Weights of a small transformer language model.
Architecture: learned positions, tied embeddings.
Each number is 500 + 40 x the weight over its row's rms, rounded and kept within 0 to 999. Layers, rows and columns count from 0. Numbers have three digits each. The size before them is the row's rms in percent of the matrix's.

# up: layer 6 MLP up, 512x128, rms 0.0949, rows 181-280, columns 0-63
# down: layer 6 MLP down (transposed), 512x128, rms 0.0875, rows 181-280, columns 0-63
up181 112:505508512447494553455464491487526543506452469503447477513506514536487532515500516548484438496514573516504537518498511552447467533458553460587512482541506557532505572552506518492472539554526467
down181 111:528526480501507464513503467518574500411491553572456492565520442598437468442506488513474530461468486422460492471539506495556457512515579484528459515477510514584531503513460492535481516483468531
up182 090:510521508526530483444493497480604506564481513478466547507498528569546560468464519567454429525532474491527472420574532485531519543546490526538519545574552438499491535451491570460513507489433449
down182 095:425458561512493504550472515496496504459562547508514440516416472549459511585481462580451500528464497459429581480503475522512449498468429451501492483501501532462516490535509446557529478569561538
up183 104:514543521484523540427457503484446522514410580447508535492460473539550424516490473495592469474499551483476462562513486472421422497396523515524497506562480467497491512504440544437462487545366487
down183 097:405519528544443489511460461465534473428491475519538395507524484487478525581549433490537422479446524499517433563407476575508477443476513487506534578517565562521485496554549486467508535542448511
up184 095:428541512457577529512488392536495496530535456528409447493442552497503465438465569521473489511534522489488507444532531513495451460471454455513467521566486486483522528530427580572548438472560544
down184 095:485474527417440515463491486431523523584492550429528511511524525572516470468501513577467493497466486569484500545536482511503496469514503564512522486465531490462523449528404452446510480531491490
up185 086:458510499446535549459545528507514494502429469505500570526517484549505481494514484530408473490487557543537537536527539503552476449497519471496501591515487507420462531472493451496487496491471522
down185 088:516490482471461430527563511483466492458590523449520457540507548459476500435451560470611541515492520471508477486490473509471482528517556543549471464478502487491507475451521538449514482562486497
up186 100:455468502516470490494493560475500424543485515537424481503413499387519469474479583503467421531517455534499454422478507511489560419521531493523458530534538529505540491563462485496486477465436535
down186 095:557545463520472450489527476468462512442520479476470441526525538554497515497480486550482545555450466410461451518581491559456512527552536449567499509577467460486478485516504533518468440533569532
up187 092:452445529498514507516405470503552516505525492527541443494520452546475520491502525512495509520532451592438478407485534524500538563426485400473554560491576562548562533509516505531502517510507503
down187 085:467488522460484459545470554591432466449507491547423498512484512493467451468531527517467426531449555474543514465534478552541461495475488560543497427512528521450500470422453590549478521523467449
up188 103:476524494491509506501464522488518490563557469477418543505446574562477529466458540510593472474474504490463486499497574527499518439509447463484546476512474482500528454547513469544541511482516463
down188 117:498501409417529472545442544482509545582465464565513498431512473467536450461539445510525440548478510405491580502516595546502489520502505501558470456495512538506576424495484508522499481500467475
up189 099:530509452515504562475452597500478476511532495425425414517498549564503443462448536598474441498562529431576513428501479515539482491517472489530562500525556471562467532447497615504496459515510503
down189 096:563487550511498481465455458455566482509511502442555507482543459436580530507495507456532526486415524548489528496505527484499529477446490512486540507522473540410528434542540417490502441565537534
up190 100:459525482501500548482496521496558544523445509413478435482535482486471490451441520495508509424491527509508493476501525467557432430459491543572484480513504473509542528447489531430567558554592404
down190 099:468478491484479453514472509505527482620544498599485462510479545523444508522489488503464488533524505586501540482495471509458496512513481560546524544493532401495459495491462530478453485443488477
up191 107:441461557495448546508474559486498468506543530521474593448481482489501559429512455554554456420509477507427427520484564518487506459474461462453530544532582454516510516559497540563510524522457496
down191 102:450485522507514547539536513493506508487456511488501512504473517463450498526500482516427487459420561462535495508453513490509468518567487522485546427539536523443531547505519577553488523460545507
up192 096:461556541510468583443455528500593525492525566491467428471452523547484447472559489566524428493532488465490483529474500480466517508520487437585559503521525588469460578510530516476540510574449522
down192 092:552521436525515411436519521486529472512505550442507482514520528516510506531471489523457471464529458549510438474460485576567428470437459556479503469387470462553484534536520527553537494525523611
up193 093:420582551488576554473515492468511424546465474437491465498480514516480479493566457519549427535484524431576546402477578556561483471529515493505531562522509465454483512438482485443531466478502496
down193 092:505498523582460405493459553562535489533479528460496541510503508508563465540494558484511570442556447543514466482473477438513529470479498470530416487476472575517454521590549502504485517510550512
up194 105:454574497488501479474468538442438463620455497527558569496498558479526463401518511517574473488500566460508495493524490556547499462527476514573567480448549484504531494484510500495425533505503483
down194 109:507545591458513451482472504477539496418509546436453402514425493438491495532539507549489521534545474502462508522526513498457534499445485619454533535529493513511509560530460558414534470568525473
up195 100:495562566451472546475453534489491466543412501416441427495403494472568464511484563543534449506536498575567496507547495472588432454481469460494478542500544496415485506476504537439474482486512439
down195 096:556488476488541413506537504457453532475472480463499525502535497497559548466511494513484571444567503472557500465479541474486552555485456460561501516471517531535519458370422454494552550512508467
up196 087:505475465461459521554509527520552450481532554576461432544467463486524490448449491478489551482446467528543516568553418535547484537472539507582512505449555551522449496457507558508496455518447432
down196 080:572520499564515463473490490588488528532459465480474568460551535496515509553517564490547502461485512467476445470484515465534522535498464451422422553520412496471525542489469438514536592423471557
up197 113:400497492504432538553493493437538565544449504435512433564470490511489526484508495551499471498467447424546462535493481475509546520530539502530438512508510469489512561493493517498531446521413491
down197 121:572486499462526422484512451476474432463562507536464553459552466593509448485497469525477502531548501551492489490467507562518549482472476469491533489562454562476533459558518549510507488524523468
up198 082:525475519485441511487452498521482512477536465519507458523422547496416516453499609546556433447484474500563538452563539518461563474484569522541503545555552486459434524493401487462483462471473479
down198 083:530452444514475556553528500518402507558510515565453546477551489496547497468537469484563507542545445581451368454455499456463559475498485479499476492516428484524525440572548533490522534506529507
up199 094:472531592438514516545503502474449558493480466511514559529471498454516593491488482472445482490440561535460537579495538474513539485489512502400467488488515490476509442497469534546476499603519524
down199 091:533430456537541519466573512448490540498571496477463474540468480507529454479486510478507549553537531568520508526465478483502465425446409447482501509528472535462445449525503465509558471550511567
up200 105:462492534437491547477520519433481523565474528537437533490459503450565476446497464581532452468525444564561481473490496514458554464554508522494490514508500489514510545470540495471445478546460428
down200 109:441433488566474541377545476415480519526480458500479508477457457479500512465487529455528486550522544487476515556539484504458459465542479497498534468557546492523474485481504517565521556530451491
up201 085:516488531477546492539478510488458525481419569462555538510510484486533476494477490460529527326523465517485510506512460498554444534509503535447516476441472532468473557471509502491480553482472515
down201 083:562450471514506474409508483542427500523550555490476461508484502523557492473459465560514527582503543448536393506473377486468471529459459502548499581497549468508498443494556507482618453457493522
up202 086:461541471432466534469521480490433478523466584510528517490481471548419557448531505485577524471534518502470479529554518520505483481486531506524403509480427519462495540496479532505522493510460480
down202 093:523455546511556610527589520511535469474504488514525505468474469463494502601494543457458505448468477508526526462531464497477524491464506462463532590533525498440502509539559480444468475535508456
up203 126:437471462433498489517470502496489434574482472485471556483504557496487508507518451500568514431545521506386452494485523549445479470498555481467534528600557486559557600540533480499483518512536512
down203 136:544570444506526511505475504560418529500518481478406531514533494544542517500520514393537532532547495467539469527454469478469459492475469441444482584535553456569445547497544468508430527501479508
up204 091:561479539551487454410524566487559513463534450456533509483515518487531439487539535539493457504503471530550540525544516493554591485457497518519509524516473522394534495518434442504450551501475502
down204 082:474507473456474585514538496505469504428543531558403544495463532478515529487509495469514523490469480471529402470516454505499474485541495502497515500500547506550497461454553548543502435578497484
up205 090:446510507496446509512419522449435545513571456495589506535470544546467536549475444458566545531527467496436519513506526486455506473458559510508493541546439469501531482514496478490452465574512467
down205 089:495441478537588567534465513481518469483416472503443543438454483490507503453512503516485512475480568521458456508507490600585482528483504491547485411537483485556506509480520452534528572481474490
up206 084:470545448481484508416446457497459564467480517488492475511548525527527485521451528486523522499569492559427480495482477483556523530442529453465542520511455446429515499511457525437573512505505489
down206 081:509522555459546479557468487549490475428503511550485532479470504498537449457544491497463502480496482492597465407512506504474474492541515457590483509469610506492442549512503524541477520517455507
up207 098:499475483376533497524467509476492440549474596534551531515503552561508509457515445570510466506499450540573448478535484502544480520496502502550534579485543470474515538478489509487395486479415522
down207 111:503480542537510525534382543406493476482465457476555469521537508579488508434482497517474490513466553492457552520541556373482524546466493521531551459512463436476484534504499528465485532531469483
up208 100:477482522515427568508512501466520478489490458492485532488589549484491448426485499492499497500466509501453444501523505570515497471455529505510525433504515506537521557460581502510557421455562566
down208 093:504564538493451552462492477510507438467520552460550527514413543437521490560500476398567514501469451515439521507501475498443500576558457490499495503506497504499505518593434524445474473474527513
up209 101:436492550449468508487456453494508492580555526519473482459492507460504457499427569565518476509492495492433467492484499461480534478469527592496537447517543456566513515561447510498518428472527422
down209 103:494530466483560472516517473540480492523510469503532528526542538562592560487518454494562433485516509485452527490541518515461514512500476394548480567471520500395517503482567446461553531493541470
up210 088:521489512478501493448467481475547476482461502480492562499470497554465431493486548500531473507445504468425477539508443492510577427445521562502471447461556478586489569476479442485521461428475483
down210 087:446574504443489487524485432508443499474499494435553544558455442401490529502506506474516491495518505578534566501566516565491509553445517558487489550505498530419470465481457512558429470462465509
up211 091:509514463530557562491457605521518443510578521422424460438541534491478506478515521517547461472539525500581518588501470503480539427532525515497525460575525497457467551531536495455461535474534474
down211 095:466491519558465449514570494426480541421422473516545475560471518521459549431531498564478478509455548453380545519540548483503545500520517485525527476477456448548540455457517439549560466516488535
up212 106:518510431479451481570511480509459472571477578471517505514468484493432478423540516568508516511533444556513518456497490500543554452526483504447530485578507535475639536511501483417542535533530517
down212 108:571497488495461424493522509452487584496404490510540428481482476466457502491523532520518529456514454544524490500552504539473453463528529531496507454468450498491502496499447448489475496563511437
up213 098:452545506540567561533481520471519511536538536445489449561569526495481557460504526494558430428521514489479500516486459508477444505448483437447500495507473577439479477506437534434520554488514572
down213 098:535508480452448576541570531465479580477498489531513488503507524490521535523466474556588452541536535506483451440510571488555491458458530429456487506472499482460546422571442472557503436481524546
up214 103:477572496488550543514457512528502457525487538482457474509471431559482538515440552510462529504467494516456541487462445579556511582469511437521520523498580510524529510474492580428472537517482508
down214 100:514494480547434473469557528531501471399492569488481464496548500477563480441472499548489425591613525524451517542439438435526532462498473525497525476463461524526441542513462461499458561543540445
up215 111:491466494499499459524502532432471499552488526460531531578537544430497540472569491459536460513586529484509520498485538506485576454515528485512536487501445466448540486501507548472448464513487492
down215 111:459481507479538454468437473491464512552479419484513553484528500553465498449481534533528514496423394472564575460513566483600491498507559483493468530505504547507528526479462468391542527462437520
up216 082:499510551529502671499455503505556542485475521501471515563502489503473562471456560483516444556481455486528498566528481474487531519575431509542496455505528508483464508486548586524451399591462510
down216 086:477509490493529453519591487517498432487471490492546494486510523557509557510550521548479500568468552466445523519487453545555497556539580474440533546532367477507474487497403394517551507496491481
up217 097:440502532425482488498509451509433485530550507537486497530505554375471511443400550478515453425584440486466534500463531486506548484443513416502495498442508472512525495537551520489431427512458516
down217 093:483469455554437506546533406500579494549547522514485484552492490555528460484488514539503503456503536419467422464498482496491448536481486374473512467503516502494492460541476549469528555496438537
up218 107:542485511492440496535510547494498474594460544497524511532469469522472463459472451500567523525479466544498477420560421557489561539486461451522493508486449485592564566476521444542454423541487487
down218 112:569537509486527523645442445520480515498404491504529505585476443503539515479536462507540510488493454490473505509476540525446500494482526477492459452533486480505584493548518494442521408513496423
up219 101:490564464438522506458443485456492540524416518445465443485494510553589509486477515506502482471489551544465509517458473485499478507440519507448564487559612560587521533474471475428478495563489499
down219 102:442520525505519473533487521451498450629555570503454534494480473516451494451529515536498485508458543465491520479501474476485408506502493457485534483556498520497498556506437544506473457510539552
up220 104:485520521441507477420433602504507543566567467506607476588500539492498497564535520499513518440439526509477482483481552493523497458464554483484540473527496572494483514492437496397472436561504483
down220 107:417538498441495546481549507550496480558503474504492548522427523485487490410575561451582454552526420552496545459502485484465502502526459528448593487449512529535466519476534441494505532489536510
up221 108:398512501486491531541487529540487492577524525476439545486442516490516509520527516497496518506523491599401517518489529499461475523417504448521479443483537451568536570535567524486525487483435443
down221 105:539548416485484535490467525418540544543503499538407499497442513477527496498484468463495513533540538483486489519416441484402505548554449443507542581500568540462544447478492517450472533438465528
up222 095:521504551505549525439510583538502504504439492506475574516530526505520482491482539551499524418524495442489419522488479472529453460520468503503489581512549492534515487469453536421506524504433478
down222 090:529487490554482513473517489556473504457542508515549524550522507481539511590500490545508477445465456477470482595429431616503498470468452513516560559478496478491438472527564408479480449474525494
up223 102:472478571487478517487450524470439466508519584535490481566523572486482574488510480441531554444542488535499446434500543477489484461495540479542532513555435553522577548516488521465459511492524477
down223 095:515523474524458513454454470526440566463482489534489503491471461515484510521445519430411540530577499558554481461541439512562459478514473482529536513520512582480498494539536514510518480498546546
up224 116:506477493520498489468418550470538525547475545404523497525434562452492483487473458547537540509487491549499453514569556557476534392473574423526578503541484520461489521500530580454502457532419567
down224 117:436496510491520515531540488472482484588518507486495472541581521498486501530508468501465526503499503451481471472478473449458480601497517502545521531530435529437469525546534431517465543579520451
up225 089:523490490503566441515514556543517573486494464567444500492469495432564483499474500495408418522471498457510388488514448483615500466497506462518476463482548497436541470421559528498594494494444558
down225 085:455536513524469508483510493480467427509511519447585515554461450542491542504560472527576572529616518537441637516511487512457545533508541528474559536452479506501485523506456478446395530482507496
up226 091:508494552509436481494511508475502458497471496466480495538494515545564491483481534506477501476601554494520504454456561447585447491473535544460572502528520500514545481441459445521508500499553490
down226 091:537528505483533522523499577486466450513509508493598580479553508508481480488489450477514405526437435535533491506476481602485533527443433469515406512522456508550501498611511524499482512467445501
up227 088:552532482544449492473501577470471515472506555561465521486466541559527438453461587529433489507499488447549541444485579431564542445495488515461490537472435523447511455472440512487441519518520482
down227 086:443455517488466490488520450436550483483525502518509470556512553507491558515497477490526523526529478475473439521509446551444497508500505430483533544515644476475510578484554580506532522557520489
up228 113:526576537441532517486475471499473596545456546515423479469413585501445520482556508521551444504537516589471429538514609492465542470471478490458514462501551512462541530550455574452512537500508457
down228 105:518523593509527517534488423508484472511498491543446501547483531518535518512543527484540480438507550493507441520491551471451484579487488448425414476437455484569545414518486492475453493537495533
up229 090:484486575430514441487561447416472494548475472506516583471465545484495498559505560522574518503448512550397485472445522438477499483481541517517495556506461562555567480498534491463433399482456504
down229 091:497512465492508509435372502537534509646555529463502458491478471476518465477533554526454514541526496495516501502526527538458387473503486514497502507508554425501459495489517547574496528557520464
up230 093:500453493514448529436500473489427546540542486569555494441444490513510479519539543477484528440495524418436518543497502538513534518484531558430548432528503492471605519548482553552501455546541480
down230 093:492567454478490463510536536535440407545452503507514502488434583495486538516452438488500495558516431506469432513511538449466425506464511493475525483492524487513456528480433515493539492429473478
up231 098:511534526541461497504477537504479508496502539471569514510553558486431542470538564467552546465482514491480503510483479483560473432466542382514535498442535551475544547485503520458481447531531525
down231 086:517476476552531508454572468472476570470518506537482529515528519423493527532498520508485579500535474468456482487524490424481552454449436512598405501488537542540509456506460483466485520546524448
up232 122:459529548463502525527424489484529460533488547498467513506480516490502471482480442471523459421556514472543486539504592483494476465485504463502519536575517516499497559545443527537433523508497479
down232 132:527525457514517497525498557546530539497415486463454450535529523576555532394557460590482512560515491472503488588444428527508493443504499536492506518520429510420477526481524447528495443493526401
up233 103:517482528485472531495494544484525537513505596477461472544502494476525498439448424525531495531559528435504417509521557474515508518547496497508521421532512512501462480491513524543518600525488421
down233 103:607560457474482473497537479502487470527529491562530540481517544513453524465388528535521524455563456471466440532451551562587521541517497527462511456460440480486488462474507592464515511494504504
up234 111:467421524472539493552487526454526503559511571477488502592472444516516558486552488484559478476527536537522459445472552398546442512496466505516482505521557510472587505556479447494423495504555470
down234 112:498472486513525520505434486463434570512474536507525536491513577525485462589495506553475550578486519520535448512509474509536418519504448524477470496516474556536469512525453556400425457568484482
up235 085:563485549440508504455482523523488613510542498462462539505488533439511476496420521505472458485500550496473375528557542462551509536490491461463522503544560484476513507466466473500527558569475488
down235 087:502554517479505491519453503460464439505532503491579469522471491537481483468497519499546504507524388499496555460585462511502458525528510507526522559425490535450436514608518504443478546459519527
up236 093:532519532430472486496513475553470442599495462502453530491499538496540546397447493517469447446503449485491464437495535482515533489537525529529463500544499488517484565494519521476494559504497453
down236 094:550526474496415510480529468490514429503472468500589393529511527540474475488506451485564468450522507430442524491506495554457557506499474486507520514523470504489527498527459427506456530545521492
up237 116:473457427518456570472427500546501434477521525507482552514498464551567415471482551486497396459519487511450419543563474500582475521524574484492481534556531528540560506476477530514514480445505542
down237 101:529508535536524474510482509544482563432475544538463463507534452503440525563438575467523536545522503534553507562484474498530494550539528514541481538488467466468482516450467502525443478543551433
up238 087:583471514491543543481481573564517495475499582466546564519487482504468490481551536557578493481535450487527465552553552453532482498443472493489528510503562613469521478528513472451543437529484480
down238 085:539489439538568486482501583567430473455483477444442498526525454473469553584503572479455545434468444483565499546549416551489551523538530491492533524470457489513516450475458536536417470492540585
up239 085:544462473494542547531421545479440515517415459512476535481488542541461408524510497491497528509506499515430499528488606460514504479546505501549532526498488511542542565479516469384618468465526485
down239 085:414524532449465442470542442492518471579541476578491501536436539427479485493482539438497527514514535405521501500523458542551496479478467477469485492582518533463464570456465535488489516538463470
up240 095:420614505505530589474519526488453461556534467521496536534508567463432476481552494532492488481543548421504467485491415510551493500460518536510504475588508535483486525540479464469512509515520455
down240 095:549542503577498490416472460540555501530488562483503455488518469467493545477452528499481457522464455597411555495434462418498525470512486515529502602492470563500511553499524447495448535424512529
up241 104:467524466556505481565511445517449457631493540528441505500425525465523457454474505514496476501523561490509466466449590481518538483433430543412530502535517511444555475507472482497522543516500516
down241 105:505480498551541473483531497540563493550535518472517531464519465524528456574462504472453476592475486504525519525531528496532518541512417552535522504544489490469551440525406484482540465460568509
up242 111:495485578475558539520498453475534475561468481427429517570451522550475450491552532554567499482491500544457570434472503577551492459484601458503534457541507574485497476517487498515515452470489510
down242 111:508445550538453498455474446481483509582466495476431530493436517487468499484529493453558461546485492442461585480505476473463418487511511480433560554509523482509487495597456475499534469463488500
up243 083:469528484523474544585517479505530496508415503504476479486533508493584473539545548507413517465427507508459404607501546516589531513515507500509556485460495456530486491539519438486471493501547500
down243 078:469475462504468505462529503516489550529519540395466462505476447392505552484450508536534533535481476559493544444489472503521505527498481449504432479500487502553541585414483500529543447506439560
up244 109:494474437499530530493501447474526482564540506476432564554469501484512547518503524426523470491545509506456452541474490502491453518475558473536551492585503533545502535491560515551518556521483504
down244 103:506521514482535456481502539616531521468496509494443441483467435465561540496499513491485537505539591517502533448461485480561477540528523534530552491461526504497501546526544500578468575497488469
up245 112:429549601479526518519491455506578437493440522464512468509477462549521464450538504502507454489557538488454511467518498535530490506467509490410550498467547474482562504482467550514514440507502530
down245 094:490504496479494516485448507655478489461571469464464507594451485557461455427466522473518536479432450481439563438528527539495574502536522504464511555489521444551558438491483511494498519515489501
up246 095:460559544529513525533453489537520445517512524613448491497490499546477501450542539513496480478471472562569501553468422581538584465510522469516494494525546539483483516504499482441549501432536464
down246 093:418540567485551494454486461510497584474535499458553466504485575512529458473425521465547482533570469576504567500517545514508533495553528490522429491509415471515481486508408559475476521470482527
up247 095:424479529444500530525543449490505532539504501518454567498460534511435442504516547552584479492514471470503451478533571523604577502526506481509506508508511485476520583534497502528496433523548470
down247 096:506535492506520507438475434450497431562492535542498487493551430496513521559531512512540528520454413485504503460462537458503525498569501479502460594502460463460487512504519534584498524488454481
up248 095:547551556450501551483410530465454431458519500540480496502447506523565489502461556596485438496540473428499504450484547496608493512435441410457552538479407499516511521539444493459520533469401521
down248 085:468407514501469464540519467484503617394471536472473540464532479452531522586475488502452540494500455554576504417500531517436517509517461535516510478550515522487538543461505540566500508524522481
up249 089:423545455498553540525464434569456469577450505445584520505483507462517451451500502517499474484479541554516527509520461469517550441480502420429516490514456428541516543440493526505471476519466459
down249 095:432573446476465533553486489477555558558574454541505475526508585500479493530468488521527453495472496483516580464509561490440619504494523499550473403538527535543533507537443468485476454443479488
up250 109:440500530495552552453457475456558532531510462504490572499507546511397519463465467560564545519456521477479533603528531464424476469411489600469539559474575443535527490531537565491541513491471482
down250 107:465462528535482534487475503502495491558412492512472494498512507511553430568511456555412503478440612488465497485510475517474515487487518465444490487521494521581517434466488538530497480535481505
up251 092:539520518532545442563508472512481502479390432500504567495468530564502506465559562549473473567537492512520540490517487465548524506526465458504563511524547503569495569470399510452512499503530511
down251 096:499475477491505460509550458525450558562549528464457526518466430496519485583523481435578505500475484488505497515512484519482486511409541583515455433529524493440418470471588482471489461489505472
up252 087:559552489524487502456528497516482529522384484443465478550515497450533465499522475434516476474487552470527543470468486533459495425541492424454483465507483605544545510449480459441500542563449552
down252 086:435494468498464496421485447511449491519467530518348511500534507520490496473540490506522492538479441471497504535461474470479489451481553505529517484548444434461456475552519552484507458489544512
up253 095:478518521510471474503457526488460491462482561508483518431419538512557447490454532545481547464452515515549395505483501615516549456494498503491496528530454535492581549518565551545448485479457559
down253 091:526503498530525546492531486471528448535429484562551504515446526480548472513511476548476504529549516534434503520498491469539546517521425483489512405454491520503497475503493404503489466450456474
up254 097:413527514464475506493507484450458456494432493477527493513547484546552522505521458438557447491484501514479497548553525528503475535459552540499558571540558506512609509503527553510492438479467579
down254 098:496468542471500458496445510433554609523441458515473511569546405472551510430547497508405479530506492469500557536507493513492471561524471508539497479517487484505420490498509519508472499570525459
up255 091:415544521517435457496523482405468369524499507498476513501540465464486562463541564491543474505512533506452510442487476564497515438540538477463498475486488506510527536492462487552515463444526452
down255 093:528472431526473502461460525519514497513509511472461460582512470507510436436440493488488556515422452468489535511541508396524485513499541477498478467439533503495546466547477398491570452518586472
up256 092:488492574483497522483478462405496403525485550477530489527552434430482505556515533498511485481471527474474451474394519540430494505529466508466520511569495570418515505462516446434485581557528459
down256 094:472450422515491489508496460599496440544540400482546484462457468580550488560542542469460492498476552404496507562471452477509513509477523531460575579444538445527469509542544626556465450482515500
up257 114:518528449419463525504495482442516495549510494527489456543540573500451439447493475497540514499513500471468449548557533499458536414443563497464567461497524514483538475522392476501533534493526537
down257 114:449455481568511521577572547502425460504507504528596480599497483449472498492494548570522442511459514485519500548509515516514534561499452450540483501496531429572501552493523542509454492506525485
up258 090:502511510590468534428483568469541504468546523438447496498501466466547474523467480543459519495499422439502486529473503502589535463435566436464535544547462518463529485478507610495494520452429535
down258 083:526567472410406448493440527531422525457539504513494523480538549487536451448497436602502475441502504528458560538545491492499519520500476509507537459452532509541465510502480509523493487505584495
up259 103:441474454469460449519499530481551478572502460491428473555462508552456496515464497519437516538495551476452534493482541509571506478500552419506502480537491519472500508491459445456444483505530484
down259 102:519536478539562493494441517520500545459452533499454547470511519548533501494548541451471457522470490489569440481427529398471477498502454491478498514452480571495514460488582446546536504508448487
up260 102:421514435502502558513495489527497384569544487494452503578499522565505462489483478433517492506553518534482531443515454512476468547472501491538501502553451451443446541523500525558486510497535512
down260 095:460484533485551489394576473517450492507505477485560542513457595470457519514439551526424461478553554454511533481482500568491470466557468542518495511499493392571532542523433463520453514429491483
up261 100:466536485444563493541497460472470489516579478405520514523390533556517502484499562629529499537540509525454538514429458473487570525458490487446522492460578399481481488480461577521441456497485503
down261 102:513454493519514520486505463454512515522441448500555525532494471527496478452534499494472508465479501518541483466510472609462376520453522471529459430579537485513507477479463540513538538492471493
up262 081:477461493468404513521539489497505518492494499456466476498468506424513470515492519454499480519528493477492552516523507512609497456489489429443485512498471478520483506510563543496541515518470513
down262 085:538542475470428460510479535445513525520450479491441456524526523508440448450468497469493510483512476479434517558555515410512524561532477554499457500505506475452488486505451520571578502550476523
up263 110:443480473457532496553457440544484458557516505497541510515439517591435520467535489486472441541502532529449525487504478506574569461481522573514486495544598416464505555527508560540492501450558479
down263 102:549450515507535529524475537505539475527559496475461496504454541519437491470508415597546486508503550551504553567518429456492599453466503498422552537490482574481554527490495405469468469467487509
up264 089:533540485522543483436493577493464476557435606452558530441506549443528510411507511559509395467538489480584461490510489493604479493520480572490526514466510537457482530480476517428506485514483489
down264 082:568517469459500428520503507493448489509574441560497466515541589553500507501536507484479510542509470503413462540562430528488524504554530495496489567503471437465484469515436483511557524470483580
up265 103:436515555441479495462463499435477489487473563526488513545559464489499499453562506438452519468497547499526515487563490455576485474553559463461480493587623493472507521481521513473437496487477502
down265 101:480441534480474416548537472404564450459465488428549443488590463486497477518475535495415500466483530521551486472558491555519496509510480477550531521509488525502483544421572518523501470517494509
up266 096:479504551506481465517479479467485522510505498437502521476452487560521521516476547533500534483506462569403523452523520467482571466538543458461484559501517422518524510515521501543444471563484493
down266 086:532489467578525494510587487534555454490580516544524487482504521490538505425493496500445512468512530506545418489516524516486456493500458445527477420518537546511476512474546532486553494540519546
up267 123:450459535459514543458416438535452435584515478530494515501442434530451518476490466515567490424491550505500446542458514537536585462543528548538541491582473453402492559566498463493481529482546496
down267 148:519464504421508469477466505514575506577570477519442475481466507462474513506462438500531469579460471481488513527545545497437532487454519499441476479505492461437531475519467441454481488528482477
up268 097:470426496525548495484423495462532535541505535477487528494464526537571452400539498521447515482561533497553527491496514550508423442488500494468504505480439491459502568423493460520550475513571415
down268 112:499400511582531440456369505516472554532580495480504492466536475551503506550503495510473529476491482427555518496469524499442462541509469517556498480445472486570467523460476450545514520543563509
up269 107:511498444434492472523448490466442439504521534525505571576471497473547420419503474475586419454530460457467560512522548508499518542465489514421608548491553526479534518507502483517469438455512521
down269 103:461494489551570407551485525494468495516504477439477530566495502553506600462444478441579492522505505497576486503491508557539556539487476529465494497526469525504489408516543445478531453513512523
up270 091:534491588530419496505489540403545568499454531536531543515511518482495484498501519515486528436477538489494438486526490499505417466497544489544486549466447565536442431435433526483554495576465481
down270 085:438532556483585541390524511496464551533524542524475410456464510422482438520474421485545490510516478560486501534474542411513555452476520465513543545550525511436535539554554550456462479423473536
up271 084:460578543516481529462502414525488500525494459490507460512537434556496554499510474543507445506521566555586554455449466527486537520447536500468470513488457517447459499516516562483454496477518531
down271 084:498450450480549469517579560467541496448491488508429482474486514485513467513507568541425462480475477501512520530438531386509491424458515463510488499547531468523510505503515518500507535549454537
up272 102:476518495435534496575487459460431492512435487455489467496465546443498539482516499540576474537515546552456471455518473546451546419497461479476478486501475521509502579502525464466482438542426476
down272 097:589542496488445523518410484444564477543509476431523498493502476539483471429457523514501446585531510475499548459476503457454509540444478539550503464449477446523518442446401452551508537431544527
up273 101:507551489483550549520410498491501510463502481514549453536487496500454551473568552538554485517498512530485477475483551527463512492474509422406613503522556534525481534485509539568446564531484467
down273 102:531522444432540472438416499436546477473474572479483441532484501455535515461537531503439525465519525458540512470510533514468440607460566535501594493475562507544447492515498480548466454490442578
up274 092:494461444476563549440472492490504523532510468441509519495548477500487468529496482498456494496500601478445440521506452580514450453483522504502532506539512549479415578481516529467446518545530502
down274 099:542530471498404426505487491399588508618486467513509508526440502560524507515437517488517461472422477571509468525537494602498529485524529529502489492505473519527478534514471461483506513545538471
up275 095:493446565522460482443420539514620469540452439478505538561516507479481436493516546510541476457547495527452468522483506461530556406520460479468512543522523492470460505461476505503454517576461486
down275 093:548444501508480429462498533566464538546538507583476525526484494485541450518507515486370528493502470524552373568542544517455507481515498504467475485542506494548478497526525471474475548470472521
up276 101:462520488506531454471485487475495496552475548485517544517556472523498513437557513503469492455486566592477491430504406472582465438537505509531617521488578469554524505435516515412461475468480522
down276 099:463452546500546443492552443501524560518508480520500454464506473516501426485514432533546375472520475485480505449476500488586478506474533519499441447552473597505525499450482498545510479483545542
up277 099:502498528434500517460521444508498444525442506526471448532459498541463540483470566417502422441525574484492516440472572471480517595477526509448502491495518437542535560541455443501415529508521429
down277 096:486523472556503546506472483463462572554444502530526499502503519453482544434504489451513531527528524529605536436528533520511464425478514498524467513524470459494452478537398464545484503495429423
up278 094:521569510559553532495471504431536471538476481464510496554573564539529548477526489471556496502526516477526488441460449493511495488498576525531478596589549507460569433417516493565461533499476469
down278 097:450478509464505600493468509561500507522579470515445501481440491553518442467506488519451354444481497499465501501485459374509508459513507498494555435507477543473495537563453437393493505560538542
up279 111:474481549494541491574444530491507516492501499447512529457468475578483469509504559577449472501535525533520492456566549463495456545483505437509526522585532469484524569506469492440532504550462473
down279 103:502526489532544507399385441446475576531447455472461447506511372534551466545478530457452503560480537477494551534474505533496528446508450519496477605497493412480460490509507557550484441480530492
up280 086:522525473468549434518493509402494514524508522518501476489513473488440513486497531503573478512561479496494506520454553477538557430447474544433558508436512540473523546510499469456503570454500498
down280 087:477507525486467516506550581513529456420432509503502460492519432527440490488546519525448549533462493503487463461508452496504499502533525467540517520482513501463473472495522472470546574534524422